Weights of a small GPT-style language model, trained from scratch on English Wikipedia.
Size: 9 layers, MLP 576 tanh GELU.
Architecture: LayerNorm before each block, biases.
Training: 155M tokens, 9485 steps.
Each number is 128 + 32 x the weight over its row's rms, rounded and kept within 0 to 255. Layers, rows and columns count from 0. The size above them is the row's rms in percent of the matrix's.

# layer 4 MLP up, 576x160, rms 0.0755, rows 70-89, columns 0-79
size [101 120 111  97 108 100  92  94  92  97  93  95  97  99 104  86 106  93 101 100]
[[123  90 104 132 143 151  76  98 136 123 104 144  55 106  95 149  66 161 143  97 132 146 113 146 106 150 133 134 113 127 118  99  82 215 143 112  96 130 124 126 162 136 166 152  91 132 139  95 125 115 149 165 137 122 190 156 113 162 146  80 124 114 104 153 122 100 110  71 181 191  83 112  71 144 188 170 116  87 126 113]
 [119 134  82 108 171 117 143  31 124 146 151  85 135  92 106 137 124 186 159 116 149  89 116 107 114 109 136 112 115 124  61 136 154 162 188  93  75 150  80 166 131 126 180 123 151 185 137  74 140  98 201  99 117 148 154 200 147  79 136 151 102  90 206 150 161 158 133 125 181 142 150  91 109 145 117 120 132  79 134  92]
 [ 98 134 188 141  80 125 142 194  92 131 134 169 143 116 116 108 144 185  97 104  99 121 107 140 127 188 161  71 137 100 111 108  91 123 152 165 101 141 133 114  64  36 104 164 102  93 163  62 122 168 154 113 120  72 119  69 169 146  92 151 138 171 106 147 101 117 116 111 120 139 115 134 128 122 135 148 102 127 134 155]
 [103 140 140 149  92 119 158 149 126 129 105 146 139  91  93  91  84 142 148  99 112 122  39  74 124 130 124  75 113 121 135 145 145 143 152 141 122 123 117 123 139 193 137 159 163 113 115 136 117 103 109 136 101  83 119 144 155 120 130 133 161 109  90  99 102 106 154 102 144 119 137  75  94  78  99  84 154  86 167 138]
 [170  94 124 107 141 114 103  63 136 161 133 159 101 103 120  94 160  90  84 159 176  93 134  93 182 141  90  82 149 132 116 147 172 107 103 175  92 136 161 110  93 151 190 100 116 130 155  71 119 105 142 164 104 149 118  76 181  68 197 138 173 161 118 102 141  83 117 111 112 104 198  41 120 126  86 126 120 167 158  93]
 [131 176 162 105  57  88 106 137 116 135 139 123 179 203 142 123 111 114  85 147 143 146  61 134 122 156  97  87 102 134  81 113  90 116 139 139 116 204  73  82  78 202 196 169 106 146  77 117  81 147 140 120 159 150 127 116 137 112 161 103 169 152 138  95 122 175 100 141 145 173 121 133 119 138 121  67 126 185 183  65]
 [120 127 112 147 107 156 105  94 119 146 113 163 126  64 123 112 130 148 121  96 104  88 108 176 148  76 150 141 112 134 122 115 167 109  86 107 103  97 117 136  96 110 137 187 116 163 125 169 133  87 196 133 150 154 107 129  71 184 118 141 174  94 105 133  97 142 148 128 132 123 151 122 179 195 160 193 149  85  95 132]
 [125 102 182 111 147 103  87 165 208 135 151 138  52  90  84 160 193  81 120 134 147 178 112 138 111 160 116 166 140 147  82 105 108 137 160 116 137 157 152 164 153 170 147 135  77 155 105  84 103 147 135  89 113 134 168 124 133  88 136  89 126 133 112 128  87  78 213 122  91 135 164 115 132 148 105 132 135 132 129  99]
 [107 107 146 108  95  99 104 113 106  78 163 149 174 151 121  79 109 140 120 107 183  85 177 154 103 122 178  92 153  98  91 104 123 134 135 136 108  39  71 166 149 135 172  83 125 147 101 112 130 153  89 103 126 139  65 174 151 164 126 115 127  67 129 117 136 126 107 133 125 161 142 106 131 119 122 136  77 122 172 119]
 [167 135 205 162 172  72 142 157  92  48 130 133 177 143 115 194 126 141 102 151  92 146 102 123 107 152  88 136 122 128  99 173 109 143  90  94 204 103 108 123  88 144 162 144  98 156 140 128 115  49  88 132  82 108 124 102 173 118 205 125 143 121  95 130  54 124 176 114 120 200 143 138 105  61 139 141 134 120 177  80]
 [111  59 154 115 226  68  86 146 123 142 110 125  26  94 143 172 141 146 124 128 141 106 149 144 210 170  83 100 154  93 153 125 148 109 120 118 108 104 107 136 107 125 110 107  98  99 131  63 183 134  43  57  76 148 101 164 139  95 145 119 176 116  98 145 145 138 139 125 110 135 132  88 142 107 131 176 134 173 126 111]
 [152 199  90 132 130 141 142 130 119 135 147 101 120 132 153 157 128 116  51 128 117  83 101 150 141 108 111 127  88  96 111 166 117  84 167 113 184 136 134  94 120  58 161 149 143 155 144 115 183 137 102  70 151 122 152 130  88 139 115 112 123 109 183 108 108  91 131 161 120 126  91 106 165  86 195 166 121 144  70 140]
 [ 96 128  65 122 123 178 155  64  56 156 169 158 105 184  91 133 100 108 131 142 147 178 175  89 155 174 200  64 105 129 154 106 144 134 150 107 173 139  87 151 137 113  79 144 138 143 114 133  88 110 103 183 111  94 149  65  91 115 103 150  95 142 125 130 111 118  78 130 184 135 165 118 147 136 106 129 156 176 140 124]
 [141 158 153 118 175 111  98 105 131 110 112 161  62 175  69 116 102 144 140 141 130  86  84 193  85 135 145 160 121 159  52 110  79 126 166 146 146 144 100 122 155 150 152 117 178 116 104 111 121 105 133 124 112 206 114 105 119 133 116 112 159 123 185 134 168 159 176 123 122 119 122  77  79  91 116 145  87 109 101 151]
 [115 175  80 136  60 114 101 153  70  89 108 129  82 122 148 174 161 151 130 130 115 137 114  79 201 135 139 143 142 157 134 100 134 127 151 105 149 184  82 111 110  92 168 148 159 116 119 114 113 123 107 123  87 120 115  84 152 146 154 147 110  50 132  95 135  99 116 138 161  90 150 152 111 111 102 118  95 128 132 114]
 [176 109  86 177 176  95 122  93 119 166 150 117  74  86 156  68 120 147 144 160 121 131 115 173 133 178 146 134  76 128  86 217 165 176 148 108 116 153 130 144 138 135 149 101 114 141 132 136 157 125 151  79  93 112 100  69 156 113 124 120 115 118 152 137  86 120 161  97 151 182 114  98 145  84 173 137 135  77 163 185]
 [110  85 152 119 191 134 130 122 160 113 139 148 135 178  89 112 156 158 101 149 144 114 141 177 109 129  86 172 153 147  81 146 159 135 119 149 195 106 135 209 111  51 113 136 154 101  92  84 142  80  82 153 120 104 135 100 131  54 138 132  94 114 142  71 205 129  93 144 107 148 168 122 163 125 109 169  72 102  99 165]
 [180 128 114 106 119  90 108 112  75 143 147 145 173 111  76 113  95 138 148  98 126  97 148 138 119 154 209 112 120 141 152 119 149  75 156 120 113 108 143 128 126  94 145 160 122 102  96 107 100 138 120 144 128 120 128 115 120 128 126 151 175 120 166 136 126 106 127 125 166 149 172 166 144  87  60 121 150  74  88  99]
 [117 165 144 144  77 150 179 193 168 173  81  91 110 176 146 167 127 142 131  92 133 118 136 109 156 127 113  39 150 156 106 131  95  80 141 116 157 129  98 170  87  65  67 100 168  62 110 139 174 103 125  72 115 106 140 104 140  54  91 131 134 157 146 191 183 146  94  96 184 139 111 139 142 107 146 172 116 143 146 154]
 [126 131  67 123 131 126 128 121  58 173 137 176  52 160  55 138 121 122 149 107 124 127 131 145 147 149 134 137 156 151 185 128 149 103 181 104 140 116 108 160 137 146 164 131  82 139 159 126  81 146 173 140 161 126 121 153 162  98  90 124  54 130 121 121 137 159  87 134 141  84 122 172 125 148 131 126 116 107  54  99]]
# layer 4 MLP down (transposed), 576x160, rms 0.0631, rows 70-89, columns 0-79
size [ 98 109 110 102 105 111  98  92  95  99  98  95 102  92 103  93 111  96  98 104]
[[120 148 147 150  30 153 172 117 111 155 100  70 159 216  96 106 123  85 115 144 180 142 137 185 168  94  89 136 176 205 126 156 105  72 106  96 117 116  71  99 148 100 128 103 132 116 111 150 179 132 134 147 179 127 145 154 148  93 128 126  95 151 196 103 128 141 180 146 185 147 123 122 139 106 153 147 153 136  97 154]
 [136 175  90 160 124 124 131 114 124  93 132 137 120 124  83 175 120  87 153 131  85 132 122 154  91 116 172 115 100 126 101 110  82 142 122  97 143 140 162 115 122  81 110 124 160 118 145  66 111 160 165 168 135  87 104 150 142  89 127 158 122 202  91 148 143 160 116  87 195 165 168 190  88 110 130 146 160 126 132 126]
 [ 99 138 175 129 122 129  65 134 118 108 137  74 138 159 148  76 115 142 151  92 153 130  55 125  81 138 170 105 165 101 191 110 140 163  97 103 135 124 189 103 199 112 146 134 201 124 114  89 137 153 143 121 147 114 151 224 153 126 135 166 127 140 100 148 135  79  87 131 150  68 150 124 105 122 195 100 144  83 174 162]
 [131 117 157 128  85 129  95 157 211 162 116 174 128 128 133 130 201 116 128  83 120 169  92 102 155 132 106 143 126 185 130  94 139 154 110  87 129 127 120 113 150 100 136 132 171 107  67 145  44  93 160 108 149 116 172 124 146  69 193 145 145  96  51 121 140  53 148  95  79 137 119 117 142 223  85 149 128 146 116 109]
 [136 177 147 106 115 145  78  85  78 100 188 108 131 119 132 119 135 144 137 142 147 152  98 109  99 162  83 138 129  62 113 156 130  99  65 121 146 168 132 168 156 140  79 147 156 173 126 132 172  97  92 131 149 135 127 130 137  87 100  85 174 170 133 125 200 110 172 121 119 156  92  70 134 150 107 112 171 199 147 100]
 [ 70 116 146 109 120 122  58 118  90 113 125 109 128 130 113 134 145 134  86 147  74 141 155  96 130 132  84  42 147 129 122 130 112 145 128  96 133 114  84 165 152 131 151 139  79 125 151  62  84 147 118 162 196 152 199 139 148 171 118 166 140  87 115 160 118 145 117  64 188  96 138 104 145  95 104 102  85  73 140 143]
 [136 109 144 166 123 155 109 118 124  68 109 152 144 101 128 111 131  75 150 193 147 135  97 127 202 130  90 143 125 137  85  96 101 108 115 161 147  58 140  98 124 116 116 110 113 107 127 147 124 117 117 129 175 134  92  62 135 135 160 146 109 164 118  85 116 169 122 161 179 124 113 150 142 143 107  84  81 169 208  78]
 [155 162 170 118 154 110 138 124 162 138 155 155 142  86 138  85 111  68 114 132 149 147 109  97  93 126  93 175 141 115  46 130  97 138 158  92 117  94 133 141 119 122  98 137 102 134  93 146  58 130 150 145 146 178 174 124  97 131  92 147 137 153 102 117  82 155 114 160  96  70 127 164  70  92 116  63 119 124 148 180]
 [152  89  68 165  99 111  95 141 197  48 144 111 172 148 145 150 103 144 201 121 147 159 156 188 122 109 153 102 144 135 105 147 133  84 105 139 153 186 132 102 110 130 109 175  64 120 143 126 135 111 102 125  73 161 197 163 131 115 125  77  87 173 137 103  90 132 108 140 132 149 137 169 151 143  91 144 127 167 167 111]
 [171 110 142 160 124  91  98  88 141 175  21 105  73 128 146 172 102 161 116 131 168 103 133 120 112 153 184 140  83 162 130 159  46 187 155 110 128 140 164 147 169 102  96 127 155 121  76 122 119 135 104 104 140 148 127  97 124 131 116 123 145 123 160 137 120 139 167 172 117 166 119 111 120 106 140 123  77  85 133 168]
 [ 82 171  66 129 155 158 119 122 115 120 154 124  81 115 148 187 104  93 131 122 148  94 146 112  98 137 141 125  53 119 156 154 131 172  92  57 177 154  86 122 141 173 145 175 122 140  77 128 151 125 139 170 131 125 135  82 211 169 106 111 187 117 148 115 145 106  93 153 176 100 131 144  77 121 140 142  96 150 133  87]
 [129 126 150 121 113 123 127 126 111  82 118 176 178 121 143 109 132 132 103 153 111 130 161  61  96 195 130 138 157 141 169  76 125 115 128 138 118  98 181 155 135 171 116 100  96  95  68 137  58 114 177 162 222 114  96 147 126 131 159 122  87 157 147 169 144 140 101  86  89 100 165 155 125  89 142  89 163 155 179 100]
 [173 170  86 109 103 166 138 101 154 200  93 198 159 153 109 134 163  77 132 106 143 161  59 143  90 186  55  93 103  85 128 141  55 158 135 136 127 117 156 113 171 160 123 142  98 103 125  87 124 147 153 122 131 179 142 142 108 102  80 116 129 110 143 110 173 129 129 121 166 113 101 155 128 140  98  85 144  81 123 145]
 [132 102 165  87 109 116 169 217 126 131  88 138 101 157 144 145 126  89 114 153 117 118 151 132 190  77 108 117 149 106  95  90 119 132 106  78 130 127 198 103 138 164 149 208 110 149 120 148  97 177  48 176 171 103 132 148 122 100 170 159 122 165 115 109 137 113 152 133 129 151 147  78 100 124  79  72 101 158 127 137]
 [100 106 131 165 119  81 123 178 138 128 105 159 105 167  64 102 149 159 143 210 132 144 137 121 132 109 153 127  98 146 143 207  78 157 138 197 143  68 153 135 182 134 106 133 124  80 126  88 126 139 121 126 143 153 169 130 119 113  64 156  74 182  88 147 158 139  98 130 135 167  74 159 107 139  61 162 114 131 123 129]
 [109 198 138  94 118 186  84 155 165 102 144 157 153 125 137 133 141 124  78  96 150  65 108 192 185 136 141 137 146 107 131  71  93 101 153 173 103 108 174  72  75  98 143 153 145 116 129 140  94 107 119 147 127 115 124  82 110 131  96 174 128 107 119 151  68 143  68 182 181 176 140 152  97 105  88 136 143 161 180 142]
 [ 71 136  99  91  88 106 128 105 133 146 115  97 142 180 128 122 102 126 150 129 152  86  65 152 131 136 153 112 117 119 113 146 168 147 207 122 153 176 156 116 109 108 136 139  80  94 149 123 135 151 192 156  96 176 105 164 134  98 136  97 126 101 213 100 149  55 161 112  61 189 159 130 160 159 106 153 119 152 113 127]
 [151 186 175 160 157 200 114 145 103 112 130 121 145 162 120 146 143  96 121 113 134 160  76 165 114  87 102 177 114 133 122 112 171 127 128 140  94  89 143 160 118 161 132 173 129  93 159 112 145 154 142 128 144  65 128 145 157 109 138 101  96 106  60 103 147 136 159  75 127  70 125 156 138 150 228 192 141 148 105 175]
 [118 130  59  92  78 111 120 123 108  98 110 152  75 165 145 121 126 126 120  94 115 137 113 166  88 148 110  76 126 169 114 111 126 142 100 111  79 110 147 143  57 101 156 140  84 157  79 109 127  92 190  84 170 139 131 184 122 159 141 129 129 110 116 114 119  86 190 166 110 168 111 160  73 160 131 147 123 102 179  67]
 [110 140 121  97 113 145 162 170  81  93 126 116 126 100 140 153  95 156  89  91 101 133 125 178 156 106 167 172 192 142 196 105 138 129  73 136 128 171 144 132  74 148 166  31 120 151 109 162 126 139 173 140  79 181 131  68 101  77 129 137 170 144 155 187  60 127  95 155 110  80 190 133 126 133 116 148 119 144 130  38]]